{"n_layer": 21, "d_model": 128, "n_head": 4, "n_kv_head": 4, "head_dim": 32, "d_mlp": 512, "vocab_size": 8192, "activation": "tanh_gelu", "norm": "layernorm", "norm_place": "pre", "norm_eps": 1e-05, "positions": "learned", "qk_norm": false, "attn_scale": 0.177, "bias": "all", "tie_embeddings": false, "parallel_block": false, "init": "normal", "init_std_qkv": 0.0549, "init_std_o": 0.0681, "init_std_up": 0.0785, "init_std_down": 0.0785, "optimizer": "soap_variant", "lr": 0.0082, "weight_decay": 0.0, "lr_head": 0.00912, "grad_clip": 0.5, "warmup_steps": 200, "schedule": "wsd", "decay_fraction": 1.0, "decay_shape": "linear", "final_lr_fraction": 0.0, "batch_tokens": 65536, "seq_len": 256, "doc_mask": true, "train_tokens": 278500000, "steps": 4250, "dataset": "wikipedia_en"}
Each number is 200 + 30 x the weight over its row's rms, rounded and kept within 0 to 999. Layers, rows and columns count from 0. The size before them is the row's rms in percent of the matrix's.

# layer 6 attention output (transposed), 128x128, rms 0.0682, rows 98-125, columns 0-127
100,217,216,213,187,207,201,181,193,202,157,209,183,202,150,195,203,230,237,205,199,127,208,236,247,234,208,208,227,198,233,208,214,165,230,173,223,256,205,264,161,192,243,224,216,189,160,229,226,180,185,212,227,210,270,171,244,224,221,186,193,269,234,266,155,238,168,227,174,236,143,257,205,169,191,202,176,220,154,202,172,256,193,217,269,212,227,256,233,184,140,222,174,239,180,241,207,187,184,191,195,192,195,212,220,209,250,232,175,193,152,213,162,181,222,212,198,197,164,210,222,216,185,179,214,184,233,196,186
108,163,172,268,131,167,142,197,212,159,222,222,188,202,196,192,211,186,143,206,185,206,207,204,183,171,234,201,238,192,188,256,194,181,190,226,185,198,207,189,187,195,255,205,181,197,213,185,155,189,255,231,176,165,240,152,190,225,243,189,251,187,173,261,230,234,201,161,165,257,227,179,252,163,207,263,177,169,170,197,183,152,214,214,242,225,217,240,245,219,221,208,215,188,203,187,178,197,217,182,215,220,217,217,246,232,181,238,167,291,173,211,160,168,176,223,185,186,196,161,186,228,217,223,209,213,183,233,227
098,184,190,205,205,181,182,224,189,283,210,224,212,219,252,202,115,209,176,165,195,127,182,163,154,156,242,196,188,208,210,249,229,144,135,178,225,193,195,182,173,200,180,197,208,200,178,218,177,218,225,223,227,206,209,173,268,191,178,140,249,212,226,208,203,200,148,197,215,238,185,220,207,162,246,179,152,169,162,153,248,166,170,187,211,212,196,204,211,157,186,210,233,179,209,191,176,205,210,227,239,147,232,216,209,196,195,198,197,205,168,190,179,138,220,246,168,190,209,250,194,231,198,182,206,199,241,147,235
094,196,226,166,263,241,279,237,176,210,190,180,168,227,189,177,170,199,165,204,221,194,166,201,197,195,219,236,237,202,234,157,184,238,227,150,208,214,184,203,157,219,222,199,200,203,218,235,173,247,197,220,146,164,274,182,224,223,173,201,149,207,236,168,201,240,206,159,200,201,202,178,200,124,206,197,166,259,143,193,181,235,216,190,147,216,251,214,208,216,230,159,255,167,243,188,164,227,160,166,199,197,259,160,247,219,235,176,215,242,200,206,209,204,220,184,157,218,176,189,182,201,212,195,234,199,185,183,219
110,185,227,242,208,224,157,207,130,216,160,222,211,154,143,219,176,196,228,162,182,159,220,229,207,189,227,167,182,201,190,178,224,219,174,186,279,202,176,160,179,266,207,247,218,197,197,221,221,178,195,172,221,217,186,209,191,212,192,250,223,228,176,150,251,204,143,139,214,210,231,259,200,134,178,190,207,211,192,211,223,173,216,158,262,194,239,238,154,225,231,182,198,216,224,190,245,204,189,223,169,254,176,212,191,190,226,186,169,224,152,211,142,248,180,189,241,190,189,207,165,199,172,243,209,196,226,195,205
113,217,230,186,238,246,212,165,160,183,182,217,186,166,248,223,147,158,229,213,206,211,195,194,171,219,181,191,151,137,135,200,222,193,195,232,218,200,198,225,164,183,169,188,190,133,247,210,214,281,219,181,244,226,182,200,175,221,210,185,188,197,203,210,186,184,203,173,135,209,174,230,247,278,248,191,175,217,190,225,221,195,159,235,193,217,146,239,200,200,234,200,185,173,202,226,183,182,204,235,149,205,193,217,231,213,207,201,233,241,192,213,233,257,230,199,236,124,204,231,195,145,240,163,213,202,168,202,210
100,217,211,174,175,263,222,215,227,240,211,271,208,203,235,225,215,172,188,191,176,207,199,190,192,197,191,157,195,187,192,215,192,242,195,211,190,205,277,224,204,273,241,213,161,166,177,209,190,179,180,186,199,204,186,212,207,255,190,249,227,190,171,194,264,244,242,263,197,167,209,203,167,192,146,228,174,161,205,204,253,181,186,211,200,146,220,110,211,188,219,172,181,192,214,190,196,204,187,222,218,244,193,211,162,192,163,215,252,131,177,261,211,173,168,242,235,234,199,203,221,197,226,234,208,232,221,248,204
106,150,209,273,198,199,215,176,211,205,178,237,174,150,205,277,255,194,221,169,196,212,214,148,216,196,200,191,190,210,236,195,201,223,209,207,140,202,159,186,239,177,280,223,228,244,294,220,217,238,209,197,211,165,233,202,177,192,165,211,241,180,147,229,170,220,179,223,155,202,197,231,180,198,171,188,181,185,189,145,204,213,182,141,203,190,199,152,206,220,222,195,170,169,214,198,182,203,205,146,202,178,180,201,193,124,200,256,189,213,180,245,174,226,210,234,198,200,220,178,205,247,153,228,223,202,227,199,234
108,188,198,223,245,186,197,204,191,193,200,176,174,187,137,137,162,222,169,197,245,154,197,181,182,170,194,162,195,183,194,200,182,255,233,182,221,197,170,166,160,204,154,162,217,250,169,202,186,180,234,170,236,228,231,199,220,176,221,219,205,213,258,188,156,187,200,255,200,172,170,184,245,181,164,146,193,197,198,153,185,185,223,192,176,213,155,268,114,181,212,189,218,202,207,218,169,144,218,169,205,235,150,165,208,217,180,238,248,186,205,247,214,244,229,183,237,166,153,177,155,171,173,189,202,212,192,227,156
098,167,164,214,194,219,206,185,231,238,226,241,212,192,189,167,207,218,239,173,167,129,223,198,239,231,188,187,241,180,183,213,163,218,163,221,255,260,194,231,200,156,220,262,222,202,186,206,176,151,239,235,228,210,195,208,236,181,184,207,217,215,227,225,213,195,229,189,169,214,238,226,232,164,225,174,133,215,254,204,236,187,225,190,144,215,256,186,214,224,237,197,140,268,238,192,170,171,237,237,211,184,229,180,246,229,206,193,214,187,156,161,199,211,251,196,184,252,218,181,222,161,196,198,168,225,242,211,170
104,218,191,176,230,179,181,245,219,205,209,202,187,256,185,140,223,192,264,208,213,157,205,224,201,221,177,186,201,211,204,197,199,207,215,154,198,174,153,231,173,219,277,218,211,235,223,132,184,230,228,181,215,170,157,153,186,178,218,168,208,210,165,161,203,202,158,273,200,225,180,179,166,203,210,199,166,204,236,211,207,186,224,182,225,188,151,204,212,173,180,182,214,280,257,225,215,152,139,223,146,205,197,214,160,233,216,225,232,182,227,217,201,154,211,187,138,147,172,198,225,225,200,165,233,195,257,219,197
103,192,219,186,224,213,205,209,185,216,165,215,225,210,202,166,212,218,195,163,202,242,199,192,208,184,255,185,199,189,159,199,160,266,234,215,180,194,200,213,211,210,228,170,187,187,227,197,184,208,192,225,212,264,219,125,196,190,214,205,187,175,175,173,160,275,214,146,138,152,184,189,242,212,140,210,203,187,184,240,251,219,191,140,238,233,166,212,153,258,268,194,201,254,195,243,186,235,199,203,232,163,229,215,215,221,227,159,193,264,232,210,193,213,231,136,226,185,182,240,189,171,165,215,240,194,177,178,207
101,166,195,192,175,206,225,176,212,224,195,235,183,186,172,247,187,148,192,208,185,212,153,220,238,257,214,199,150,199,176,248,172,205,194,196,155,227,192,231,211,225,228,249,172,163,158,183,195,210,199,178,200,185,180,170,214,223,253,207,188,224,233,205,168,202,236,178,182,210,168,184,202,238,142,177,169,178,162,182,204,183,134,208,235,144,179,206,234,156,273,236,188,180,218,206,193,232,245,166,220,177,188,212,148,211,165,235,210,176,177,265,195,235,227,164,176,114,200,209,188,183,270,226,239,188,211,237,205
103,250,158,187,208,202,222,155,144,170,183,152,218,202,201,235,240,251,187,174,221,211,198,216,206,174,176,182,187,174,240,160,148,241,197,206,211,191,212,167,224,238,203,252,167,206,160,202,187,236,140,147,192,189,187,190,227,155,228,187,152,193,156,189,159,159,191,195,217,227,196,212,164,215,149,216,191,263,208,219,206,216,187,237,160,172,128,203,180,228,253,250,148,194,160,162,167,227,207,218,169,194,172,190,175,187,253,209,194,218,171,202,226,195,144,163,158,169,224,200,208,180,169,211,174,210,245,225,167
104,187,203,192,266,203,226,180,209,217,194,198,196,193,209,187,209,212,204,187,217,246,199,217,277,227,227,213,204,198,203,223,160,171,197,230,197,173,211,195,189,253,225,194,197,262,245,185,170,152,210,166,212,206,231,210,231,175,202,227,217,209,150,200,242,197,220,191,223,231,175,208,197,231,177,178,184,178,198,188,176,156,159,237,176,189,208,134,209,212,244,207,228,203,201,221,164,225,281,174,243,258,208,179,303,153,225,224,189,222,208,210,183,213,200,183,135,147,207,251,181,271,166,175,202,238,166,236,214
107,217,212,185,154,201,190,206,189,229,237,253,240,203,216,246,115,196,171,211,265,220,191,182,266,181,234,212,194,203,226,216,177,207,193,212,205,211,175,172,191,206,191,157,198,234,195,213,247,181,249,232,245,170,185,170,158,237,211,210,173,220,179,203,162,178,236,240,176,210,160,179,234,242,178,239,210,263,170,157,198,175,179,191,186,173,213,264,241,238,189,227,211,234,155,205,217,215,190,175,266,154,181,231,175,200,169,179,149,241,198,215,181,184,170,166,236,194,239,226,162,219,167,153,173,163,209,203,194
103,166,189,200,203,205,224,159,207,167,236,233,196,208,214,228,244,191,231,246,153,239,188,171,184,202,245,196,234,229,185,229,226,172,201,225,219,200,204,172,222,214,254,214,223,244,199,199,238,207,193,211,225,183,213,229,212,215,243,164,169,220,195,207,206,229,247,170,264,196,207,172,175,198,181,206,193,155,180,194,270,183,161,206,206,276,187,198,199,171,172,121,170,236,167,213,214,142,247,226,248,238,162,146,209,179,168,194,144,194,194,156,254,196,216,204,147,158,181,191,159,161,228,209,241,190,168,226,206
108,183,210,172,205,243,224,169,192,192,212,208,201,260,209,166,214,218,192,223,137,167,165,221,180,189,157,179,203,230,135,259,258,204,135,165,180,225,172,168,218,233,229,244,218,208,223,261,183,174,168,231,168,193,227,187,178,211,267,189,221,241,168,156,193,121,238,199,208,222,225,196,180,193,217,174,233,269,182,201,214,200,204,177,209,239,229,207,244,234,215,208,203,179,246,205,174,238,219,192,202,183,190,204,198,219,203,189,207,223,219,203,210,268,220,225,209,231,204,193,182,214,110,208,201,211,174,216,262
097,224,214,226,220,169,190,225,235,205,176,199,177,201,119,229,219,259,148,177,172,149,213,233,199,153,213,177,254,258,206,208,217,166,166,175,230,152,186,200,187,190,152,255,153,232,166,217,173,161,157,229,269,206,180,185,188,188,222,162,189,208,205,195,208,227,212,113,200,180,133,235,200,231,244,207,195,145,257,183,185,214,154,145,196,152,190,213,217,175,218,211,163,242,194,183,188,176,192,229,237,211,165,198,153,212,209,223,172,194,194,188,182,217,193,203,217,161,195,197,200,212,212,172,239,209,198,223,190
106,221,233,197,202,190,244,210,222,167,234,199,234,178,198,211,209,194,185,180,157,174,180,179,255,149,205,204,179,214,195,197,215,187,180,168,182,189,149,225,245,176,245,227,165,157,250,186,170,176,153,186,337,222,210,236,212,189,226,193,152,204,218,218,238,189,293,224,208,213,183,203,225,185,162,184,219,154,194,182,196,202,237,228,200,186,214,184,185,176,219,195,216,173,184,170,205,194,233,150,195,253,209,190,197,164,222,229,163,159,195,155,238,191,224,196,191,154,199,178,177,176,217,233,176,189,246,262,194
108,121,204,162,180,180,198,159,265,221,197,194,233,214,256,202,232,276,181,181,177,185,198,214,189,111,190,201,202,185,174,179,236,160,182,168,242,208,210,218,199,199,167,242,179,236,215,197,237,174,244,195,214,211,162,170,177,209,212,202,225,177,203,215,246,207,231,188,244,217,219,225,183,157,253,174,270,226,188,212,169,236,205,190,155,186,187,165,168,204,208,211,154,201,189,218,223,218,204,158,209,180,217,238,184,208,221,137,177,195,207,314,193,198,200,159,205,200,209,207,166,179,218,201,192,153,180,218,185
100,275,250,147,196,240,163,227,181,223,207,207,174,194,175,199,207,229,235,222,170,148,201,217,199,240,189,185,178,239,203,149,218,153,142,235,152,185,168,227,181,193,198,237,183,191,211,220,177,214,137,198,229,188,181,230,233,231,195,251,202,219,213,196,253,183,197,211,219,203,219,223,219,220,196,193,209,185,191,213,218,254,203,232,243,185,198,233,159,171,153,202,216,231,253,226,213,165,131,161,145,228,183,217,210,226,201,172,167,191,233,173,245,217,133,230,249,224,143,187,180,164,195,222,177,245,200,215,177
105,230,219,247,165,167,116,205,242,174,212,202,167,186,216,223,223,191,189,241,210,204,206,190,158,214,184,214,210,218,203,169,210,228,170,240,201,186,200,212,167,230,149,212,208,226,223,207,251,230,202,164,205,250,217,195,205,202,230,193,210,200,224,226,203,219,204,217,203,213,198,180,115,204,262,137,163,203,191,269,184,192,209,189,195,168,207,212,210,248,166,170,184,189,217,153,245,164,178,182,173,219,205,177,162,191,205,183,222,205,158,210,173,186,167,208,166,206,185,262,259,117,263,266,205,165,246,180,211
111,179,222,225,227,212,169,161,182,142,183,247,179,163,150,162,189,236,164,161,230,271,211,164,193,231,225,185,237,226,249,123,180,187,212,207,185,188,172,165,187,212,182,185,182,217,205,193,243,233,215,215,214,204,168,211,258,241,199,199,173,152,201,200,220,178,166,214,145,217,169,176,227,241,219,241,168,234,147,196,188,143,230,189,204,177,224,229,178,246,220,195,144,190,233,202,187,166,218,201,206,211,190,155,197,211,208,134,191,189,208,164,206,125,211,216,187,148,204,261,202,182,192,245,196,173,196,232,202
104,206,241,143,234,227,222,212,205,189,181,170,213,177,229,216,161,173,217,243,192,195,160,218,195,207,193,271,211,170,208,195,193,175,210,203,235,222,182,172,172,200,151,276,251,163,225,253,192,154,227,182,180,221,236,163,200,203,159,256,182,224,153,218,186,210,136,207,188,205,225,206,234,209,212,228,97,231,243,176,189,183,228,182,177,191,232,193,197,204,187,204,164,184,162,230,173,223,195,181,237,239,178,184,229,170,176,202,209,274,194,196,218,212,201,204,229,173,187,232,216,228,147,157,153,218,157,198,240
116,154,258,176,244,234,219,161,190,204,280,175,138,195,190,199,200,216,201,165,189,210,202,159,222,238,178,212,245,204,203,184,164,187,232,143,166,191,196,195,231,224,186,169,183,229,210,185,196,222,213,217,216,135,137,222,239,181,123,197,212,218,203,174,186,204,248,230,259,184,194,240,189,247,189,214,253,213,198,234,251,220,212,214,270,152,168,193,206,199,250,223,231,200,175,212,207,168,184,211,144,204,226,226,173,180,192,170,189,188,213,132,220,254,194,206,196,189,213,224,219,212,232,238,221,206,241,215,209
112,182,162,154,204,219,178,176,224,188,182,206,175,225,148,193,264,224,178,276,175,205,217,203,214,187,194,201,172,171,193,205,243,184,231,140,216,209,219,178,210,247,148,216,190,211,189,237,205,187,211,208,158,193,182,183,247,217,162,201,239,206,198,163,182,177,172,159,246,267,197,256,205,189,166,205,152,208,169,234,207,276,241,184,206,209,212,178,181,182,149,207,216,186,220,205,225,226,194,182,241,131,168,144,211,141,210,169,187,210,203,188,166,228,222,245,218,198,206,201,216,254,192,209,206,242,155,268,172
099,176,175,240,244,207,219,234,181,188,163,181,228,189,213,162,220,213,193,201,193,169,221,188,179,209,169,228,274,178,253,253,253,206,223,244,196,235,190,244,231,192,164,215,231,189,184,149,168,255,157,188,201,164,163,190,231,162,208,225,211,213,229,169,238,192,220,203,200,176,218,214,224,182,188,154,261,226,173,205,214,214,233,178,193,211,205,183,195,186,211,172,159,115,178,229,174,201,208,199,176,220,218,219,235,128,167,138,143,222,184,220,185,134,214,182,204,203,276,217,206,200,160,169,201,198,229,166,216
# layer 6 attention value, 128x128, rms 0.0548, rows 99-125, columns 0-127
112,190,188,150,207,193,189,223,215,194,211,255,218,225,217,194,171,171,183,224,130,233,190,228,196,214,224,221,225,187,226,212,220,122,203,177,227,195,208,156,193,165,193,184,163,209,181,240,205,222,244,179,207,249,171,215,248,207,204,193,208,205,258,191,172,211,192,134,210,206,212,204,283,252,205,176,221,211,212,214,220,257,221,166,197,163,267,219,219,154,196,175,207,131,156,249,231,185,223,221,239,187,220,183,186,201,241,247,184,212,204,224,193,152,246,246,214,191,175,212,234,157,259,205,169,179,202,157,210
094,229,193,235,179,140,189,246,135,135,181,183,206,246,257,180,195,208,210,172,227,150,239,241,215,242,195,211,218,222,151,204,208,178,265,215,146,235,203,158,205,155,212,217,200,253,220,221,228,240,201,162,176,210,240,236,135,237,244,152,161,244,183,191,224,194,189,186,217,231,261,179,198,188,200,169,188,190,201,166,168,202,199,193,222,265,243,191,223,267,223,186,225,205,203,225,199,144,217,210,229,209,202,194,211,144,229,212,173,258,229,208,202,189,221,207,173,223,211,199,200,210,208,188,202,201,170,179,217
091,200,204,195,130,195,210,275,196,216,201,235,193,235,208,173,194,193,214,197,170,128,191,120,182,206,193,210,229,229,149,198,188,246,180,200,196,168,193,249,215,180,164,201,239,216,230,214,208,216,171,173,198,156,192,145,173,196,131,148,172,178,191,224,162,193,181,189,148,147,185,237,182,203,196,192,227,190,228,166,213,254,196,151,214,202,205,240,232,193,208,215,236,198,244,164,205,184,190,204,206,197,196,191,163,173,178,173,173,199,275,172,165,214,183,251,172,166,190,253,192,220,235,180,271,178,177,197,159
111,188,235,197,245,256,114,218,155,211,214,217,173,245,191,190,245,217,185,163,203,246,212,188,167,234,166,191,167,185,189,191,199,252,244,190,146,178,176,174,222,189,278,135,175,235,209,173,147,212,240,199,192,208,250,249,165,193,170,205,213,169,161,253,178,149,188,204,202,186,223,138,234,178,170,206,225,199,199,162,185,171,180,215,205,160,201,270,203,178,186,187,200,211,218,203,199,212,171,247,203,259,205,184,160,222,203,230,174,217,179,185,228,175,199,224,188,184,180,214,181,203,150,203,197,213,245,162,179
118,162,258,204,224,183,195,168,205,181,231,185,195,192,220,241,174,235,195,191,167,193,229,188,138,173,228,143,214,216,201,181,230,212,199,207,200,186,219,263,131,221,257,218,215,176,192,214,211,206,154,217,224,233,244,174,184,212,219,205,209,238,225,232,223,218,234,254,254,200,227,189,180,200,305,188,187,194,218,208,173,261,217,178,232,204,170,237,239,187,166,229,188,241,261,129,183,195,186,152,213,203,236,232,231,257,230,208,194,171,221,189,230,205,179,207,210,253,195,174,201,187,186,171,171,213,204,173,238
095,214,203,220,196,179,214,164,183,202,196,176,219,171,211,221,179,255,188,207,234,236,143,179,187,243,194,243,177,215,255,174,206,191,227,190,183,238,186,181,223,165,158,203,164,242,191,194,204,179,153,198,228,236,150,284,207,158,235,234,208,241,133,212,267,209,228,271,206,193,222,156,190,270,176,221,216,214,182,216,222,163,195,218,185,182,165,145,222,209,202,213,172,192,199,179,186,204,244,178,186,214,172,238,181,156,203,271,200,178,175,184,186,156,174,197,222,170,161,212,181,244,160,242,216,202,243,207,182
111,185,196,190,226,192,186,247,199,200,220,182,203,196,184,201,197,138,175,203,207,167,139,196,160,210,212,196,154,172,235,224,177,253,234,169,174,150,154,111,166,217,181,194,213,236,142,181,176,196,235,227,164,200,170,227,185,177,198,180,227,210,222,185,155,247,227,212,203,163,200,162,194,222,158,201,243,190,158,189,238,172,236,193,150,203,205,184,203,185,204,153,178,165,202,195,173,151,254,240,145,186,228,150,195,219,257,236,199,138,180,190,188,169,199,169,202,144,234,181,247,209,228,219,206,176,221,162,189
113,193,223,215,239,226,164,111,180,218,203,124,193,214,184,182,245,207,200,148,205,195,262,211,203,194,193,204,181,225,168,177,170,201,179,120,174,212,194,260,243,210,239,232,191,189,207,211,153,188,263,170,196,162,198,169,189,192,164,181,220,203,210,233,242,209,198,205,190,236,222,209,150,186,190,225,172,238,245,204,209,273,209,155,215,189,167,190,199,202,214,187,177,141,251,211,186,190,190,170,231,176,206,180,164,151,177,213,136,214,223,221,198,232,225,229,229,207,236,187,194,261,216,223,212,173,214,249,176
092,159,179,181,171,276,205,224,153,187,227,223,174,212,251,228,239,255,162,195,168,219,219,225,191,247,201,222,178,199,201,214,181,234,178,187,149,236,192,188,219,204,181,231,164,172,216,228,195,175,154,201,224,230,174,224,211,162,211,222,204,177,192,178,214,189,156,177,178,208,173,198,228,191,174,230,118,201,196,202,118,170,201,202,183,210,234,186,138,187,162,191,234,203,214,221,177,188,227,252,222,253,200,203,124,172,214,209,234,178,285,230,181,237,212,242,180,227,216,238,188,221,188,182,149,224,200,168,188
104,183,214,223,208,224,251,210,168,180,195,254,182,173,222,189,237,173,176,196,246,143,214,198,184,228,181,175,184,203,169,224,196,219,189,282,233,217,244,235,245,188,241,221,197,247,200,160,167,192,191,183,234,187,224,229,188,187,169,232,207,228,162,204,232,211,214,211,176,197,194,170,196,192,178,235,153,283,207,185,194,229,159,151,261,231,197,192,196,210,250,176,211,105,210,185,264,229,152,230,180,192,176,162,215,184,197,240,204,263,201,214,205,188,217,201,212,170,247,228,142,204,204,191,191,227,162,217,201
107,203,227,185,225,214,165,238,211,236,153,183,170,224,206,183,206,235,202,214,121,215,151,163,160,184,237,211,175,252,227,205,187,248,186,222,141,192,226,253,150,224,220,219,172,188,217,212,143,217,171,166,219,157,261,186,210,186,201,154,209,224,247,163,194,172,220,196,233,185,152,203,173,201,214,165,244,198,191,181,183,261,241,199,226,167,160,210,220,195,154,173,190,204,204,165,250,231,235,203,154,189,242,158,196,161,243,219,158,236,237,169,183,183,190,185,177,179,196,180,212,190,229,217,251,245,204,228,194
105,172,205,254,191,153,203,155,190,207,264,210,152,135,194,196,170,192,168,204,192,216,180,216,188,188,196,183,179,234,264,196,228,143,212,210,163,238,209,193,173,209,244,203,161,221,133,188,194,196,182,198,203,217,211,154,204,192,219,223,191,222,216,214,195,251,195,273,211,232,216,186,197,252,195,174,201,240,119,212,185,224,223,178,247,225,213,220,210,180,191,231,202,214,198,154,208,196,177,153,211,159,225,222,181,221,160,227,203,131,202,176,199,163,207,218,202,187,243,201,182,243,173,216,217,158,271,274,241
098,122,160,218,190,255,184,171,201,290,209,240,193,207,132,181,218,211,214,220,236,204,238,210,196,246,186,144,121,170,234,178,226,212,255,190,196,221,188,220,212,225,193,198,275,206,190,201,143,219,199,192,198,144,196,163,201,218,192,154,183,233,207,256,216,211,227,225,188,217,175,210,193,235,215,168,196,171,169,244,178,194,154,204,227,148,158,185,176,203,184,225,197,243,239,217,206,217,185,169,133,207,196,218,187,197,186,204,187,198,142,195,170,208,189,146,203,188,242,202,174,206,163,176,206,233,214,215,185
110,122,236,211,161,212,192,210,223,220,150,228,209,188,160,219,227,198,155,185,189,184,149,240,222,203,173,134,177,188,214,233,187,152,227,188,174,197,185,163,242,183,200,168,235,198,168,194,171,160,139,218,212,196,145,185,207,193,185,214,189,249,219,179,214,198,280,193,194,162,167,209,158,218,204,132,251,231,168,168,224,186,188,218,199,252,230,177,196,177,190,145,214,209,192,206,236,190,239,233,194,156,237,189,122,194,175,196,183,140,236,163,201,201,214,225,179,202,225,167,207,235,165,187,198,219,186,162,206
104,256,230,173,192,177,174,209,279,210,184,175,204,245,119,238,125,210,220,219,210,221,213,181,180,176,188,229,181,194,256,208,177,142,201,226,181,194,192,229,207,186,221,212,159,228,218,255,224,194,222,228,203,179,227,183,231,184,231,199,192,239,255,180,189,238,217,160,234,240,180,202,191,167,141,148,153,186,204,275,209,192,224,246,204,207,248,205,219,251,164,178,219,202,211,208,187,208,188,181,152,194,244,215,192,239,216,222,138,230,152,215,177,197,181,180,182,232,237,178,190,213,224,212,181,157,204,220,203
107,216,241,207,172,178,203,162,231,189,182,228,214,145,233,207,186,181,205,195,191,244,175,177,198,202,181,173,193,195,173,228,187,155,208,171,211,220,232,176,199,255,243,202,164,176,236,206,265,219,169,184,212,255,129,196,202,205,223,251,232,201,200,231,203,218,231,201,168,191,185,242,196,258,247,195,210,157,171,156,200,153,212,180,232,199,210,218,213,113,267,191,238,192,203,188,235,161,188,224,210,271,187,184,193,132,143,191,216,179,167,187,224,150,201,215,137,165,209,179,210,193,204,220,239,219,226,178,175
104,199,210,204,187,206,251,223,188,166,225,297,194,236,173,165,234,157,130,204,187,231,164,160,201,158,205,224,181,172,238,246,164,197,209,182,197,165,214,137,157,188,254,174,204,195,207,233,205,206,191,168,189,238,135,205,204,201,221,135,209,169,229,201,153,191,187,246,193,217,214,200,199,217,229,211,207,162,178,221,199,196,220,209,170,179,253,239,195,202,200,270,166,258,200,199,201,234,204,219,186,228,215,193,173,221,200,169,180,201,201,196,230,223,196,218,195,220,178,298,131,251,200,195,205,221,178,203,202
099,170,233,205,199,231,197,170,170,171,207,203,135,175,218,204,200,243,185,194,216,227,248,208,218,174,210,153,179,199,171,203,223,165,262,205,137,252,225,192,271,209,185,172,189,210,177,173,180,228,233,194,185,184,213,220,170,207,192,202,180,203,227,170,200,165,202,220,172,190,208,210,260,208,204,226,203,181,133,169,133,140,177,166,209,214,197,191,161,173,218,184,233,182,229,180,197,246,222,179,223,225,194,207,229,135,185,206,156,240,147,187,271,222,200,216,212,265,183,185,169,226,184,221,133,190,189,269,184
109,133,178,197,280,236,212,146,193,270,168,207,222,189,197,236,194,207,197,137,191,205,161,191,236,215,182,223,207,230,214,197,220,156,235,198,176,222,191,192,214,229,236,153,140,243,198,196,231,202,200,239,183,205,172,191,181,197,253,245,186,258,200,208,213,259,232,204,194,178,181,192,236,267,203,184,199,239,191,176,159,137,207,189,161,250,180,210,173,200,244,222,183,191,251,222,191,206,194,188,241,207,183,227,255,187,173,185,232,110,193,181,222,176,220,167,154,201,222,220,213,219,225,214,216,194,196,214,207
112,195,213,177,180,197,266,218,190,167,240,193,219,218,223,179,204,213,168,240,222,235,211,178,194,176,202,223,203,258,202,204,187,164,172,235,215,270,158,155,224,190,243,174,254,219,196,232,217,192,216,209,118,170,193,200,215,223,243,129,186,176,211,169,192,182,168,242,180,185,241,252,208,181,198,173,204,213,213,179,149,195,156,258,175,167,202,196,262,242,176,172,177,242,211,239,218,240,175,218,222,272,194,213,264,175,218,186,201,209,220,195,188,204,174,162,247,249,193,218,204,209,220,254,203,208,168,186,186
095,162,198,189,233,195,248,181,157,230,148,183,164,225,183,207,222,206,229,138,257,244,210,194,210,197,171,219,217,206,168,175,214,241,237,241,223,214,221,224,238,204,213,201,163,151,188,197,211,198,188,221,180,260,183,210,141,200,189,231,182,168,175,161,262,175,209,210,251,161,211,173,259,199,197,230,184,210,256,163,180,165,218,147,226,223,156,217,190,202,189,247,206,206,204,240,180,275,175,198,275,228,178,203,203,184,178,163,205,236,175,178,196,154,177,181,184,236,208,233,131,213,177,213,212,226,200,204,166
105,213,201,150,176,284,168,203,222,196,188,208,213,221,257,192,195,172,233,171,235,208,222,181,163,230,199,189,216,198,199,186,222,249,175,209,233,240,259,223,195,170,209,225,213,190,220,226,233,235,259,178,165,195,210,209,183,240,157,227,218,208,122,197,225,206,153,231,211,237,210,207,231,232,174,207,181,235,223,154,243,163,159,111,208,169,161,163,206,212,252,212,204,216,192,211,183,184,148,157,185,221,199,219,201,237,170,216,240,191,198,227,175,203,203,188,256,234,180,187,240,129,198,198,188,183,248,184,169
115,200,256,173,204,223,185,201,222,183,189,159,208,228,170,222,177,225,266,198,158,155,194,194,182,225,186,154,214,195,153,215,219,155,162,204,164,154,175,229,163,157,218,248,161,234,188,172,215,223,227,170,207,155,158,200,194,243,186,182,196,218,203,216,233,173,212,164,236,157,123,216,209,200,178,196,238,174,227,190,224,241,204,158,143,138,174,181,181,161,189,184,231,162,214,194,200,169,164,180,159,220,200,194,106,223,162,223,181,202,207,218,197,194,163,174,230,167,194,195,258,180,209,147,187,237,206,200,225
110,187,201,141,162,209,162,220,216,219,242,226,222,189,162,218,236,172,140,182,156,169,234,179,211,222,225,169,197,208,181,201,180,186,176,138,157,120,199,182,210,178,200,176,218,187,183,203,188,172,151,207,152,200,225,195,204,135,209,206,182,189,228,215,214,193,269,202,189,204,172,175,197,173,174,182,210,177,233,244,222,223,236,227,180,257,261,183,231,203,194,222,182,245,217,197,181,212,219,218,183,182,193,220,200,250,204,182,153,176,189,174,205,224,185,291,181,269,183,176,209,209,222,149,226,223,212,148,138
123,178,204,275,223,182,251,183,185,222,210,191,212,201,221,206,195,225,245,179,225,199,161,254,216,162,224,163,216,219,134,188,192,197,188,235,190,202,178,217,217,229,209,212,190,176,252,177,222,234,224,223,212,175,211,199,165,211,175,174,215,273,164,148,248,181,204,233,214,172,151,221,186,221,201,218,192,223,170,189,207,182,189,212,217,208,168,293,177,182,236,212,162,256,206,231,209,212,157,230,215,204,199,223,189,193,187,215,161,191,178,179,242,200,170,147,225,136,276,223,183,209,148,161,248,233,202,253,219
111,202,162,217,205,187,204,201,174,170,237,234,160,240,176,179,265,171,190,213,209,218,218,196,206,171,197,165,187,203,196,189,200,217,208,214,175,204,238,82,204,182,178,218,236,175,169,223,187,205,256,177,180,194,174,200,181,212,183,170,210,142,207,205,170,150,242,188,127,203,170,240,193,196,212,252,239,151,247,183,213,237,156,223,163,204,201,224,280,169,180,220,240,225,177,229,198,239,184,215,184,195,187,230,168,199,221,204,190,221,194,159,210,161,208,199,213,172,205,158,194,238,151,122,243,220,233,205,197
091,204,190,216,141,156,217,201,179,206,112,169,251,220,217,156,232,201,193,162,250,174,204,274,195,191,171,216,161,165,189,140,145,247,149,191,182,188,163,185,165,205,193,225,240,259,164,222,241,207,177,173,155,169,169,214,198,197,172,178,162,212,198,208,198,195,175,245,176,212,179,253,197,186,220,150,214,188,206,181,204,192,217,250,189,202,172,227,181,167,205,165,214,218,216,197,219,208,147,231,203,212,206,182,212,132,224,193,200,190,188,173,212,191,174,160,147,226,178,269,259,175,231,187,194,206,192,186,229